config.toml
n_head = 7
head_dim = 64
d_mlp = 896
vocab_size = 8945
norm_place = "pre"
rope_fraction = 0.5
tie_embeddings = false
init_std_o = 0.00567
init_std_down = 0.00567
optimizer = "soap_variant"
beta1 = 0.95
beta2 = 0.99
grad_clip = 1.0
warmup_steps = 200
batch_tokens = 262144
Each number is 128 + 24 x the weight over its row's rms, rounded and kept within 0 to 255. Layers, rows and columns count from 0. Numbers have three digits each. The size before them is the row's rms in percent of the matrix's.

# k: layer 8 attention key, 448x448, rms 0.0516, rows 88-127, columns 0-63
# q: layer 8 attention query, 448x448, rms 0.0511, rows 89-127, columns 0-63
# v: layer 8 attention value, 448x448, rms 0.0574, rows 64-124, columns 0-63
# o: layer 8 attention output (transposed), 448x448, rms 0.0524, rows 64-123, columns 0-63
k88 122:130135130118115157108100111117116102180148100121175108110105135125146128071124136145101113126125156098114095135098099125158126134136168140123145108132149140110132122110149136132102127162122105
q89 088:089121103142134147189130138113127155132147169105140109143130143140123135108144126120137188122188149123115102119083101135126122141134094101103179117152123144118143140115071092137116129179129135
k89 055:126153163132143103145142143166152079123125146149137156135138105128133122151163136136165113158116147193122139107154135158069130164101114139145126113158103148100155146077098110120176124110111106
q90 104:142153119105105176146097123077100157092183121136093134109120140138109143149125101160129118122113185154132118152128106154130118156100089120133137112106195146129087134082132131099113129119123146
k90 107:141141164128164138152174091073099131132145165135121117066095114094126131153186102088136128161136131087133132104103150107087113149120142089118115088106139137157160161171124106100145127107127136
q91 106:145137130135089159127133082145110062116160115127110156158129125161126105147108127112085128139107161119168125078130107170174125133141081150148114147130074103126143099107134113116136177139090098
k91 105:088106142135150175124096105131145140129106139125159125107126136133111187140073101091132112118153132114129138158102099118147090134158129132147108094133083099089144138135152156141136132143138079
q92 116:124128108117136110106172157140161101121123170131137121102110128139137122127137139104115081149153117191110103123093102114095109101172103147102104105145167091144100164136099106132154133138173123
k92 115:124108127143115113171103182110100140130146155109122163140082101102125144158130147115115093069150111136119155108129145120107147139113155128150145142115114124129150109146116102110112108121143125
q93 114:147168110143098155109136118152121120088111140117101071124102153153133124093120130123103164102151147109082122128125127170137107137120114081081118155151102126121127113107122149097110114149165141
k93 113:140160119118135125081148152169140119156095150156127129133121115127116106112106167115103116105127122126135064156152111109163135092098149105119153140106120147120103130160127139168098141119121152
q94 108:148098127127133131143125102123159121106125140111151143148144129084145154123116106157111117105116126111108136114095110104098097079149112112136105126122092125135090086158154156126148110140136125
k94 105:154114186124117118114134115123129117135084138102141114110130110105128135117132140124118132109188145147131134135105135174112075189155072123113097111118116148116141166112100135186102124111134127
q95 105:142135156142103114142093160090114139123141118089142085135123103111117123098161122126161132113138138084152162113101118127133125083153093137102125135115103133101153118076131110141119150158119152
k95 106:123147109151181125134135144116157124120142107114125095108100143114099110110121091145167133165143125163146149091152091098110101077136152177075134128108076155141144129129102130086114110096116135
q96 103:140110104161128135112107125155141114129091140124188160129176139162129093123152135109115162120128133120133104106142084130083108098150105105080129196096120126107153151103136121111119113153123147
k96 106:107122125091099090160182137080145145151192114180134133138139125092147126122112147142156138120124142094149157161137118129101147145133106113137138115111162093142147096090095102149114116181138153
q97 103:129124128102177080132116122157151121095123080181144140104178152119164078157124133100160104180149129160165140118158121127167114129134105094124129138122152138141137145081095113098136113127150106
k97 104:119103134134162130114104131172124089135170087118114095120115146147160080142141106150103127147117145128146114129124136128136142093101116116112175123139118112105155125128107144169133149117108099
q98 107:153154109131120077148176142107079142109162144131125103110165110146120117137143156133137081141138159183118126112105137131102084105110143119147111137110180162095144126091108098112123128092090125
k98 110:096146155147091108100138171143100122105121164091158145128169151070088131153137124143112133135113110145109159143146138115138127086142156165131151124138123104133104117145065095121117098138175095
q99 109:152114095102081121114147153118137106072159115175082119133090121118127152099093106130120131074142103181127115147164117119112128143088105129133139087084102143126144118125099149135107141134116134
k99 117:113161168158137130130121124108126116139113134103101148183125161154159137116151154139123154126146172156144114108116130153122099127109103094148128137106131191135156111115133096121159128086141129
q100 109:143156151113121180128102118142137104135127151115091149117160121126164157120111169145159090151131176115097125088091119123127156160157117092118095152122127112141136141093120108113129165118142157
k100 109:102109140111150138176131164118120128130130133157128128147099089124100115166107130148163114119092122141115131115114122095109147133129147144140112155137100127131154135115147175169142141185129146
q101 107:171142166169088122103152118126119117121128120112081107123143097104135158108123130134110104107143151151112108137140106098085128133100144138113119134123169106109129126105134132120118133138174082
k101 110:108152158126131163134061119151111142121129149077164103158110119139160119124155091181149131101135124134092120068079086159113140104139165144109078117139133108139128127111136160126157117111136101
q102 109:110137166122142120138105146190105169102141118112127095119158152093123164120103146080117138129138118126134155148139080161134139111140137106110164071127128113103147118102079117190131121118152125
k102 111:118171141123088091136123156112111133120147120131140128085139143101142114148114163153138142152137133109168125162137164152164120126147138104112165128119090123147114120127103066129133132144093099
q103 111:120137089110113152105114113081167112147088164090152134104136127100146160116088125152093126143108148120083113117095152151103106106140128120158142096176131074096107112143128150135147140117143110
k103 112:131115132106109147129138155160117111093071139116099113134175109140127131132116144089127120151140073115170084146129104076156107152108120098125154177150125097116150140115133150149147127099156093
q104 105:125108178077114118120118104108125137121137136091183104100168098134119127103129122087113098102126161099156107085145133113160102141142126129137151169143198163113169070086157132102156140148126140
k104 107:128121159138098087107104125103137110113156127108128200121139129129148091127167151164155103085169098132129122131183092149088118147151165148149122136129096117123110134150146113157128094145115091
q105 103:111154146154098109150174135146164136147155138080135156126112141145145148081153125142156120122158128130085174094123103116118164140139140066118133165150088143176112136121109088088104146127088143
k105 105:135184135086115114122084155124114125111140122181111098108161168097146136096107159151123153133133097137082125117133134118147168157125135123115103128125168109126107124145106149135099173138150136
q106 109:091144116099125116091145119166126137107120140114124136115116132086119090137125123127092134168131183167137143138134111141114159140097151101073138104086090141142098104112111108138119177104099098
k106 107:067149079118115196153152069114106130132135111118152127100149133084152131133097121189100083091101108112147121084118106148102108111130137087101144127108101107113114121135109137133115143172124139
q107 114:097156116119115099145183128119160108139150147102102156111117112084153170139070126122110099140128126139154107116134113143129114143131170160118101107130133151149123081150156118138179084128154094
k107 118:173144103144124116154144113089094099114118125105085101162124141129111118102140133169099133141122151150135168089143108115111148099099112108181157104116147159130132124100162136137116138178092140
q108 106:135100176114112136124143119134138136110112135122105121112130136089125157155099109107115092154175084116146158125143094113125111146129121134120131147114124140146134118153118164107123145139140086
k108 108:106145148129171148122131170168131105129124141134108142089118122100165141114121148110089125152144114117126126125153114094120092145119148148139104132113120139124119062091130139131093137130074127
q109 104:116102102134162127143080100071133127126115166116149128144076102202151117155129137174124138102156129103131116201150157114111164098142146143120140114105123112137105129127105126163154087145145123
k109 104:107144117147113115084144125121145137128091097149110151098103150145151109133190123150158173161134122095149116167118121112101131138065107162152145143128139155158087149072112147115103136130124116
q110 106:106091079077133122112136120113128116142079098118137190142174158175132116143144074110130167110140152168120135133147141101096123189170089139160124101135105131141139131147131140097117124102111097
k110 112:143117124111115150135130100151137144154106142157117124106152113097165140143139123075109091127119140129111132164151114145137108143123166089113118123094115111117094116130139114162119089144170112
q111 113:167158147197113120143116101134119132141127125158105151106133114108127184147137142124097165101134171150114114118112135160109110151121130146108117122131162128134109127126152123147157096106167150
k111 111:109152120143093107125122151131153129102149117139138148142140129101141149110104099106120128149071111153138121122120073132099139134169163113084092117128109182135122114069135154129092119142117152
q112 110:167108141165151168115162113112163120143141098103160136141152109113168100171127138113152119138142148079123102134132117126106137144109119116123118127147152110149106153143126109116169102123141164
k112 109:125117120160144148106098139120175166142135085163143101146123122148156081114139138131053144117116136150139086124089115098148138103136097176121157160137125139096146093157127145128139131093112126
q113 110:156154113131185119092139146103113131125104145167141153135136114142108125153147118128113092103116136153173113149103196122140114128109119157162088134132120151138114125145134147179118154139119105
k113 112:134153136218171150147122114109151133102114135125128145128122134139130076126108187104149084162152155137149155112145124089109164114132149134076120119132144107137088109108103154080151126077083132
q114 110:143100106134117141143076160103122132096170130134111134088163120112129103162079105120147124136113148191159077115110151138124093124122113122113156171147141110138137099144128138182118104129150121
k114 109:138108136128119108159133165136164099117159125174126183141107123108112111157113127113110107100135120102141155161096113148163115095095114158139127161170107153135138117116168114152195133110113141
q115 113:147104088096141123166103147146129088143128166189137166128170105141114131134102180096153134152136121136126146127138114143110161139126087119120107099155144120136068202087091126120082154134148121
k115 113:147139141177150129127131164147121120164158163132104091110111176137098137145137114155132125184132116156169123145121106111124138105133114135116121140146134134121142136083093129142107128109120100
q116 107:125117120112132129102140128114101143073125150070110097130122091152093126110172107160140114108152100078083117131138148129105155108125158119104120159130130120140142111124091120166158127172146125
k116 108:107158123108119140143141100137087152124135123114140117140082205106116130120086145121116099131129144159140120096088117113136114103128141148083114144125178075095139156157113123124098133137143091
q117 104:079144092112139170153136123159132131093152106112087083149129179120129122095153075144142106065146117167152159109170095156127113120127102104143137122104142133147164134116133116137087122080115137
k117 101:148096084118131163111109086151111136127070081130148160142088141147148115148144099115144127126129094173170057126139109112114151154137108081114134104124167141127108112150095114132103131115109114
q118 108:119141137132161121127113145123137141132113126076108123197074135104167136134134133154092099118165109131093101170135124123134140084139124153140133149159159148140121140117111140127102135123161144
k118 111:116132153131118114149148163099110163132099112152135113125135123096115161170137155180065148110112126159122139164126107121132121106119143133147169107075129118116124147119141164126111139096101103
q119 107:114126155120158127171115175128143094108127147097133136126130133155179189165075093126116155149094158154144146114112162133117128134100199144139119089139149145152141112183120103120124127107138126
k119 111:093079114142125142162117122195150131133105134117125119099110111101152089135148089087084122163144144141161092115115101162147134118117157121123092084152137148157138159101102128098162111142087160
q120 109:132071163115110125153126151113163128151149101126113122142125159117089119159134130128126141123160120101143131152132181112132144121129125135138081139115085146168121135161138123115142107087133142
k120 107:126108105127091159130118088121121128150155137131144149106122098109123155142146145115088138118123136148132123110140172131139127131105143137139113120118093079135083123095139095088104100154095152
q121 108:114087100111144151096121110111162172106139113093122124097133137126157126105141162146154131103063136109125125165166127140124146164121102135111131107091084139121136160147113119105152135150115135
k121 105:156134118139124073121111140147121153155142081128154101132199123208098115199149119132055108048113130134131148127138129136141135150070115114086140115145118153151168120114160147102132152123141109
q122 112:135103122124163175119103137096144148166127128119174132127089116148116093125160173128128149137141101168145132155132150064126154127117124175112089136114159129130086154182141126122114140137143084
k122 108:115128170114122150146094166116168170151130079122139097162143119129124140145139122117157092105118130145078118134134139138111127117119130120116140157113158107121096105132154207142119140103137130
q123 108:138107095142107126121168139110154096120128154188104126121101100138150088101138140134150132185121126153128168117131198142122111101138103153134090149103134130124133146117130128180117166130123095
k123 108:125149148136143125081102173138172087102122088066122147146137101099156151114135100149128105138147115138116139140129177164114158132139140151138139134107104173123167154163126124132169156161153144
q124 105:138119137142147095120115128099135167099111122131130120120138099101112128133107108105122125179088140109163105116136120128104112158127092117159127150140145107116128119133137117141127123133123170
k124 105:157107179117125116109117104123142129181148100166121114089151110115123172112106168105137104121144158108146094095144155170105128125116151123128124134161080130159112153102106106162141116134148108
q125 110:131078115133100147111110124077120118156162101124102105092112144126101097159116136143104106126141162151107159124106136142158133106144107120186100105090150116132167159138165133127135149133136155
k125 106:109097111102096145068155095134111144156128080130144133124097153097111117147098153116120139104165131082118103159131135128138134152146057117126115143147117167162116139165149115111157134090085113
q126 107:119143133143097142203134109167152155120162118151141141112113060104115094143140168147117140100148122109146118125119128101103138100136132091143123159121143107090102131107131095110081164128115119
k126 110:114104145084122121127129133134131143121118155123154158137090159132118117127147121140130135121151141155135096099100161173098150133112112088116133119106137166134132137104113102114058087153149156
q127 112:128127123143151140112124157107139104145151130121135127102106113112187119075122098134141178086163140162113155129114128112114140101075119144097135103131133119099095163127136140159150136138118097
k127 111:132114139152100133152135120109105122161138148151120160156078106141158119063143067097106147093142125127118115101103097147155144168140146131133150144106187127192107130121100103104149130159154142
v64 109:109128148093126116098133078106125132096105148139104077160164151151126153098149128157134133144123154112148153115098108119139150174167126146160143118121141103133135154105143149096114157094131133
o64 100:070075172135115103098114126120098130119105119128125098146134171121146135100102114121115112130157156093131125132134130101133157095148113152168139130143138133134144129088131181126101089140120158
v65 108:152099089118132104181116141094147131154102137117121122099134127143089106127144139170154128102190104107135095110099153123124077122151155134127121145146087164125101122152110147095136126101132115
o65 103:120166155146128140136133134085121114201062148115132142114161167101121163146120126109113154141139090082131097138127116145113130137153144151116058154111117106145106172150139141153107126145155178
v66 114:144120130110108148099061103093108115137125152145168110163109145118131160142114118103129118107143152129128108109133147165139132147125153152066143108103120136168127130131128164088136173129133106
o66 102:124104185128113084120133112130150147084085141142139162121149134116110155095109128102083107118145103159132159082137102103143108145106169133128149116110165130146121117109114132093104115096147095
v67 106:115162150121173149132116138129117135136126130159109096116096106086106163096084128148142148094131160145105154070136121158156112091131127135152119082093104091130146149133129105126144099133157173
o67 104:115160142139105146079157143143125083104110133101106142180121101133150153142092162170173149140129125127139156131144094156147138118143082141120074120130117153132104113130134112134157133093221080
v68 101:163097110093159131171146104168132100135129132122146113197129110123116144150077159110102153146134091118137104182114135109123079124164133124143114133134089089150155125108160123177141121142146122
o68 097:138145144105127137140109136120129149141150108118104111141128085124135145090118152136139117161116114127108148167117112135113117163155066108146163109154124106137122191170101133095123112105083092
v69 107:099142102123142136121098157171121121118136135148110140134060132158102149146138100124133157120119106136141138143153092111117122087123090107116126131123144108172138143153109153112090123137098160
o69 100:098129080168093145092160131129113100139156139158140135151130146094120105112098131096131118126118118134130137101119158129147116070146112126163130074128132121152137116132160147187121120126117138
v70 102:128145155073137086114090128115141108193151105118095160138112104123105126084157130135097127090127128140122132095117130187178099114102179131127120140118148110094142151121122138157121138167137113
o70 099:138159103125103171124124157083070183104173104138100130145136146148140126119116139131117126090144104114067113106136126085103110122121119116135156141137137159170169114139121128103120103110137116
v71 114:138126112149119106133138135109085083137177133154089153119142169123092135126160125115114126166174111116135104151091184109132153134143145124170152149152126129159129150156107147146110136146131140
o71 104:136167132130157145109157155145167142145142088129127134164129141139096153054169133126133148064137102111110150139128120115157144150096157139094125134118133101161139136123099094109147157133184082
v72 115:111130113135105126141106173088119149151139149101152129121108093084117100102097128118146175140135101074147134140144153184094118126122168150099129145130085165132115123128180088127125129162135138
o72 106:158121115129139131136112142134131147113106141148124115123135096116102066094115137087146153129117141121121125130144135138126139167122148126099121143140133123133120143109112097147134134129175109
v73 109:194127155143125154105120127123124134116138094105142099180147151113092135127095110149159085120115132128092137108144102172149131101154124097132139127128081090135154095137148154125160164105119121
o73 100:154117118116140143137117104149139107133096078121098102121117146098117133159120143140100147167117139141117088147077090121131123127137129130139174091105094104174097110172130123134127129088130115
v74 112:086131144109151148151136120158134126138099104135149123164116093071092112116134144141166107144145104081078147119176129107112114130134136142176091168146056121113137130151179096132098151124168110
o74 106:105162100148152155106156145140176112141150111108131178191105140127117121137127143130093089175145136053125096106124122124081132126091141107152078161117125127146114117106131161139141117139114122
v75 109:130108155094071105103196135150111129136158073110140127170142142096136103092153134152119111126114131129132109128088159143078118120116140147138163119125109139116137133093153153110108129140121102
o75 102:126134106073108094110128129081132112124087113160098148121114145131060131122168131157113139099101080118100139100120122111152106129118100135141151141122093143165161136087139125119146195113090171
v76 105:126110128125141111162123122183107122112113146080156122124146145117113105154110137086125132145098154083084138108148097128129106163113142108183153120138132177095095116114112122157119155077135123
o76 101:135141111147148178118152168086133098127138126119203161135121143076144151095087131118109139145107116113144118142108149116120080109091099118100115159151120128124096080117078100151123155135132129
v77 114:106120099108142127198106074141162080117124113112142121124101117122150101130129114166116150099119137111104130095082118125141136096140118140137075115091122109115137122118106173096083146179106132
o77 105:111175163125130093135159147096106118154137132156104110091153100160149135135134155133105131184147146092122154144090096131133142131130136109136112185135142115102136137128123113137129148125156125
v78 111:128148136115151140145126136135122129167099113119160117086144130167122110121109088153169156100118077102142104154155113114125148131140139129118111132178130150152149102113135113105083147119146120
o78 100:113121164124098154177136135129195143112133103142128161107121130164114147126117147133155108131140176145132143120110129112165109140141099133132076149140121139118135179131125114082139113161115167
v79 119:153159141145184122159103128120148096111121095115140149150106104148160128147162112137110096175119106106151155135109128128119155136092090102158115119084132110132170150116166134125102137153060136
o79 108:131156128112137166138132153134130148098145186171118138151130122132095138107117097172139091167121126169135088162115110170122145128100138130107133108127089118150160135099127084144111147150090184
v80 109:151109151143146159148106100140174162131147090165120158132144157093145149176120116151107120133151093122074140125131130136151096141113125122152124148133122159126073156138145127144143120156135107
o80 102:138181120141142123155112108151169077102124131107134136141170107108129120153171129129151109069135143094105128123111095152147130108128112103130149124122106128109115140145146128089162141174159149
v81 110:166061126133150123076150162146101117107134072128111124113158117116151151099180099156181115161119132092144156138159185136126109154164112140134157139142118127130173128109142119093127149136133135
o81 100:100127105127110191158139087126115150075098161125119125132144130106129118112154109153112147105143100131136106129138132124151125151166109084128182090158156135148099156120107134119118099084162131
v82 100:148161147104173112111134138124124086161147128141145123150155061167177118132154123147084142105094156144118122114112100096127139134140081163099167132139156103109118085131146141145137132112133113
o82 103:140141142118127099177127158101167153130141109156139125149134120126159102179108131160074147153139130097120138138109116140168141074094109127109121105120125125092154140126157145101137099087090127
v83 104:184150154121161130115100072139157159138135126114128134108127115105145154097169140137155159131164130144156104113129104097088106149122120127132088116128120116105113146105133111105117059134107113
o83 098:144144134135145123173108133082145132141108129105168183123149138110130126133166107139150110144128103156135137163120106127122181093124157095136092124175136141120104105107136152121134098101136130
v84 112:113128112117114096116123108136146140132097136146166172091096133111130179132100129125147143067124127135126135137135183121178109151131138115091104100152155091113146097170112137137118078095127134
o84 101:130152117145116172108111180138110124163077097080129143113145154138140130127101141127063152122102157100144123105119111191066104106131088096123106117149119117161112130129107136113100110131108117
v85 100:123144146132131119173127106109098092155165168163142118138120122148159100134112125133142108120136125108115112116114085163098119166117101127132095134109125162157143123119151130157110188160143110
o85 096:168151161103144135132137147132121123154210127166165063153136079076090159115103185100140159117121088124108141116118116115110124167109086156101168160163148097156118124096149114131139139093147115
v86 104:143178160168138145118149120148117114186089128086154121150137093119133159108115094193123124106097131146160148126138147110092172153107119109096122130185120088192088107116157136125129166157101107
o86 097:121075117117123097136124131104116161108138147147112152136118113125140150162148151135106125159148188183130158120110097101153155161111106133129139120140096157109118131091148151126143124164127112
v87 108:125148143130114099110115112142136090142117129152180121131101084102126138118118133124114110094101135128122142154136146132088078153167101132157175110097096116112144130148142137143112140118123162
o87 096:143132151105152150094139125143127104133116157134144117147099091117151088099124127164116089134106126114150167114126154107157115105164136122113081119104125129105094154147149107153108143139135151
v88 110:141063166138137117166128148100113104132126132138143132122090136129134088158103139163104102125184080117115139159178162154098121137132142148137096151120102148103163129122146109141117088126112095
o88 103:130115145128079135129120068134121159138097114152160158172112120102129141160141128167074115100128143056101163160122148138111154156103143178153122114104123127112113123134146129120099158126135124
v89 113:114171121151141111128119142146160135086132117094114111144109137102129091144156145111120147126111112141112135147124139158149112143119111129157164152094098162109081116097119122131097131136119161
o89 102:099193131130134138095130142155143113045119111136146102153117121123116121141136144135163144148121087128181119156143090098140147149112115122128133113094107152093117121118153099128108136088181130
v90 105:144157176098125117128147111093132158143095166149106134130129134116140098113121186155134138127141150101108138105087098087103164126110136115158081108152123132115109044117110141113090076115116125
o90 097:148129168123154122147092104145088091105115137096128157124126149112123109144137138101133126089183164099137136106131128131061154111131087168110111119128099109136151133138104135105154160095090154
v91 116:116106115126104104116127175150145094138137127161154151141124128082153143103089107129130108134126121129104151125136118155143123109125098099143116072085130142134152129083121098175131155143108159
o91 107:173116115099117169128144137111143117157095114096095176130126128120144123148151105150112093111131163099111140116119168085104126106117147134116100132137170126146111145126111101104106127117111138
v92 123:108171110091155074100137149148171109141139141144134149146172118094128141118143161109107093142130135108118153103121098163137163113092146101167115095123150115099161149111093105105158143146141158
o92 106:099136110131167136088115137129123161140082157083130097150140118130138111090120133183142144160140116109150088126086132118115118117090167154127117107165139154111104183129130135110113082091132124
v93 105:142139097102114127099087130172128148149120149100126136074126091170171125149097122148091123119144145122174143127109114104073154110105164148121112161098145133086126150133094149109155149141100171
o93 091:115124118173133126128112111119117123133101160149122150135122090114109193097076120137104108100116144127111069128134142152161134090124139134128090064112106161150167114108110132121121112102125144
v94 103:124106115081065119100171142075112108124137148150102121122138137137097147129165105106126133149154113144160147115116140150106107143159109125121119068136127117135112106118093133089142136134153090
o94 097:087115103107124117131133158098127112127106166092144152147115136132097137126116162144141147128099155119122122168141111139071165109126143147132135128120206155082119126112094129157126124182160165
v95 107:184127132157145143115143130097146113129120137144129148148131106153118158114139159160111107139102134159113134128108131064173144077137152175143132138153104112148131131145135149116179111120130126
o95 102:130144099123122094134134122128141165146188109098092075148149137106107132159121147157122114082151146130116066165113138101132098128094142132137109123148106137149112097141115165116139138109115131
v96 102:142098140143129145159143173129132085120152153130095058145128111127101125109102084104105149123116177161086127129104081116120118089156114139139207118152141116088136112116111144150150156141129164
o96 093:145137149121098126151150112171124114125121097129118092113103114171111148106147120113145115145140191137145119117070166129162143140143165184108133139112141146122068140124148127130135179132102100
v97 105:120110100135128154119189147125122103150101116154180088110142117130116123128143114184157117087100097116151148116137133083116143138159132157137137179139125133148103104135160090114135150153106108
o97 100:077110122113148120115126152082135127174133065157156142128079125090120140158151135169158084150096171081114137134139191113124132149153170156129125130115139123124109166127127133111148137101149104
v98 114:088119091136116154079122131113159131146120131109123104136135111159086122110081139135156148106107142157155118143138142115120139122151151126093085148141134148121125097132135159109147098119086127
o98 108:131133106106100080125138112146108132111107084155081171096124137154098126145103129160146143134193150127130164122134132092147122142183161155153127139093131144116136145160109115146099096113100164
v99 109:158141157127098115159102119085156103141136183102154149172121135126136131171140120160123156124154124119071098149137151099132079163147148092144123116164112106132113134175153111130137132132106128
o99 104:101133138100116110118131142079154135090150103090161120119181129145114165123110135125126104158149104070161142126068126172127151193110097157116127124146102115146117130131091148129162136139160133
v100 110:122151089119076095124135119134108139145164122091140069112149132106117113110144162135096109163132129152127143126080167144110164150135130144152101104076137140127158146100149125140122150145126158
o100 099:083152144151152114114120127092072143111109109140152185116128134158135126146099143124138116141081127135112142138106159104151142091147122175106074116112134150108146108121164149127102143092139116
v101 103:112117120099124153096186105150121135113115132112100116121129166147129119132129135158105117126120112178144082119113120125116121087129130085131121114149162104132147143097103137118111145141105126
o101 098:114162077142136127123144115120182103124161106123125119115097132117113179169144114160089148114136085119120191167136137125138162142124126174151173093168111108144147116159129142123130114115103118
v102 104:099124134132120135127118087103138158103136180097114086168129120124141112099142108133119117153125153138141115108134155104104160142129154107158094140122141178173121130135129112148125150125163134
o102 094:163098060108128108146147108087118130103137091139119160106102156140109126137097117170145142081149123151143111087105116133147147148167141126162085159117139138142108173132125138101132123117105121
v103 111:150158063152156142113081130102143137167116100109094121159120089132129159130099132156133094104098157161130186097124118147126147125137151111097157123133132095150165136126108167119157110097115137
o103 102:127101116102107094082154125129150100139128158141087116141108156111114100107130120184108125131165122195120115170159076152137127144180150144096142160071113169165105131106148126126112152129121147
v104 106:133155097082113095148064107141157121138203141160121178109099143155107142143152145118105134151126140130128125143163103149124123151124109136137124137093168117122175155124108163084087163161107129
o104 097:108168133128134156145147136150146166169149144129110177139102119114122114100101172143112115115141109111132125102109167131163118125103161131127152157104126109169133100133115136147084121093123140
v105 106:074097160073122128119105109139140103094152140204130137136113102145147139110105163087142134134114143137117120124104141066114099160111073135127150114132093136150107098118137121194126160131121147
o105 097:132108123125124161154149125135116088146166143144142165129101156118140162144138110129119143111103155087120123140146146095098125151137147166088132145115097152101089118099145129127143142104073110
v106 104:124146144123135101115131106120116165097123115125129128181164165104145081161120147140090153139145081129144120131087105170128131148152138098141134152164111113136152111131116144094151147115122137
o106 096:150097124136139115129062118121118135089141137125154097195122140107115094116177093096156140182115058105153167111093152104122135117074130100160114146100150096154096131098177100110129165081117140
v107 109:155158096147129112136129136130147095117179082144120176132121120146160130095140120125154137122184125105119083109149172111136105156149120152186146129120149146165098110135096104151094120120132136
o107 105:088119150127173151122143128152128141153090133137123180126134109103106118128125161132143149158097115073132107099109121139160095120154123179110088143209128111150117115114161110110121122148123131
v108 108:110129118130164155107128127142094142156175118121118110154177134148106080107093114124167092132163132148138080111122048100108162156136175144140103125088120099153161117172108133124101115128157169
o108 099:106142121129152113160094132150094159119147090100119116123129095158107131160155132131153121146132089179124142100177131145153093131135110091084119173151137139151183153107121104083122124132115137
v109 113:110127107133154116102118117098148132171136134103123125151170141123125117126146087153136132103150115165109137048115112122122158112130103108105156131147151118102134131132117160120158147118139156
o109 104:134141139103121096127115174084077168137125118136112134141129122124140127127126140141174117133135132098123105105131161131113125160119116140161149116121110111140073109100148164110120134113128176
v110 098:126122101090166112164160137164082147142126117107105126162141148128143124166126129122136140103123117125128160076110109087137121123138100129131139083143115116127120105103134123130104126145123121
o110 098:114136115154111127093133127091126109156118104092101148139158121095167106102167086144129186122119159140092146113101141149160119098147153100127148153125137197093152114145125112115139143140084115
v111 108:172138136128108096075183114102134109126136126112116138133159111146127132146097139103124173179169174108118099162117087173108136164128104099097119116168082144133118090104088127121151124122113135
o111 100:176129124153103070139102140120158155143113135137162112075124110129143065159143122118143151157192100133131142137143109152139137144148145077075117179155105138175114098118118110077104117144097140
v112 100:123101157158153139145115098102158138151094147155096143121124146146138149139150133139099146118132131186151138111124107126136140063160094138116112123119131153114144117086102184115187091095066131
o112 093:139134107145117119117130126103099135074143110149120144171097148099130130131104128133134140099172152120068136121127108136087135127102132109129072146127089170130142156125124093117125151132138092
v113 110:148112110101089115082110112151130133144107111111132145158122131129112124104121106137119082147121126137132121130140152135155155105135141132158111133094108119186138103112120123136134134120117158
o113 103:156137135151137138155173087106159151123077145135121160139190114141089145141141119135111124107099107128124135137139104101086156150119082158101185147126094147128123104155092125128114096111110130
v114 116:158145147130126097115171143105160160102062131138132134129178174145103151151162112103119145117156093119157156100143147109120147136087135106098117123148151112153133121139128113116087100134158114
o114 104:143100109121152136088149130142123116114112126119125163117092193142183122149147160106116146179099158121081166107116134172107154139103144143132112112159123132136145129156135148136149130117141188
v115 108:144125129118104104197119123163147136165104134098146148114101152158062135130118155131090097131103110160146092131142116150138166106118165141140108115104118115126200132120162124135091074178126168
o115 097:062085148113144153109152141132158106102130123086136112142106099167143146124117088120115082141117130115165129104150174096120123180120134119098127148135114156162171106136186109090126099098103095
v116 119:135116123179117133088113131127105138108153111125070101135139165077104123121140144073103137129166114169152132135161118149158134116121113163130169126165139186128109165108119113128122108106095108
o116 106:144097158131139114118102119088132096120114163103104169141111149097126134129145106106158126103123071123086120130107087115149124113082134126173127130123147154115153093141120088118153133151143149
v117 109:100146107119133121104126120168139124136152122151135109146076119128130137085126116108139062153107144137129132092124147154078162131163125105133145112109152100156189096101099114112147138126110133
o117 098:113135129138145094143114112139150140122140091109139134133129082181117145111070160139093139118128140144139104164136145127117150102123134152146083057123171121115120190079092104136155133127119127
v118 101:110166120115124133196142122100118126125092149139146096122158153156131081172144114117157138135125141126115109155114141149144124132073118138107130141146157111139071117127163161158112136101143107
o118 097:093160085140087090150148138114177080112154123152115128096145137093131141133130117116128156162173119166142129143134171103074101148150143115116182101127139139119124132103107146133108088103072149
v119 105:072147112112128152128140146134101142112131160137109122080141105172139143155135137112128112153116085127143096114135127167154146160142121092135099119131133088114149111125103149097115101154110148
o119 099:130117112178145151113164096123110156115103124126107134168151124130111125166125126118205137160123133159159134178136090136101131122140127153152157139160184113149125163133108124149143123140123091
v120 121:161116141129133157128157107138113142127133135118173142157125151182151096163102131160156168149152127122157081151136116084108156104167143138114140177195120121164119084188169130113127114109110137
o120 110:113147142131136089108116106178148141142148133134149184098137106143134116121136106134122137128127145113097080164117128127167125165110085138158141147137120137113112140110131144120088141134089163
v121 112:144125107111083139113128091163106136140142142160146190124122121126125137108108152140096058168140137122115144128146124162133150119135122105134108102149121144132150128132121120142093152134146113
o121 100:127131172135131169110140120107105102145143113137148170123179116115141135117103131116088142121152145126149125133145095121079086130119121048137116129157156120138125153156149157179123123155164139
v122 110:176107105104120091117146147153152105140139118136152114136121144117085116111153091105164129096096115127118146116129129168133112097145135165117122144120108112088176145171080133087127138175155140
o122 098:122079149135129095176142182156066138132071114081145139185146161107128123094154131147090072157097072122104147144109148133121156082175131135114145186086121115180130090147107143145139089119136165
v123 111:143147144141135109147073123112147117131112100125160141121127117116173113127131100149133173103121121116141133102158120107138112136120160121115133142111158129145095126156160161092097115122130134
o123 101:142107133144136157108139169069145155167122163145140128106169138113173120153105114133139127111125091166182142130096149102160141172120145098119112109163133131116121136121158162136114095127134145
v124 106:161102143149159104121101153138143134111147113140124104184118146125102147104146144134144145112142069129122131141147158151136142134136160135157128128144131110137133123138159127109147163132158171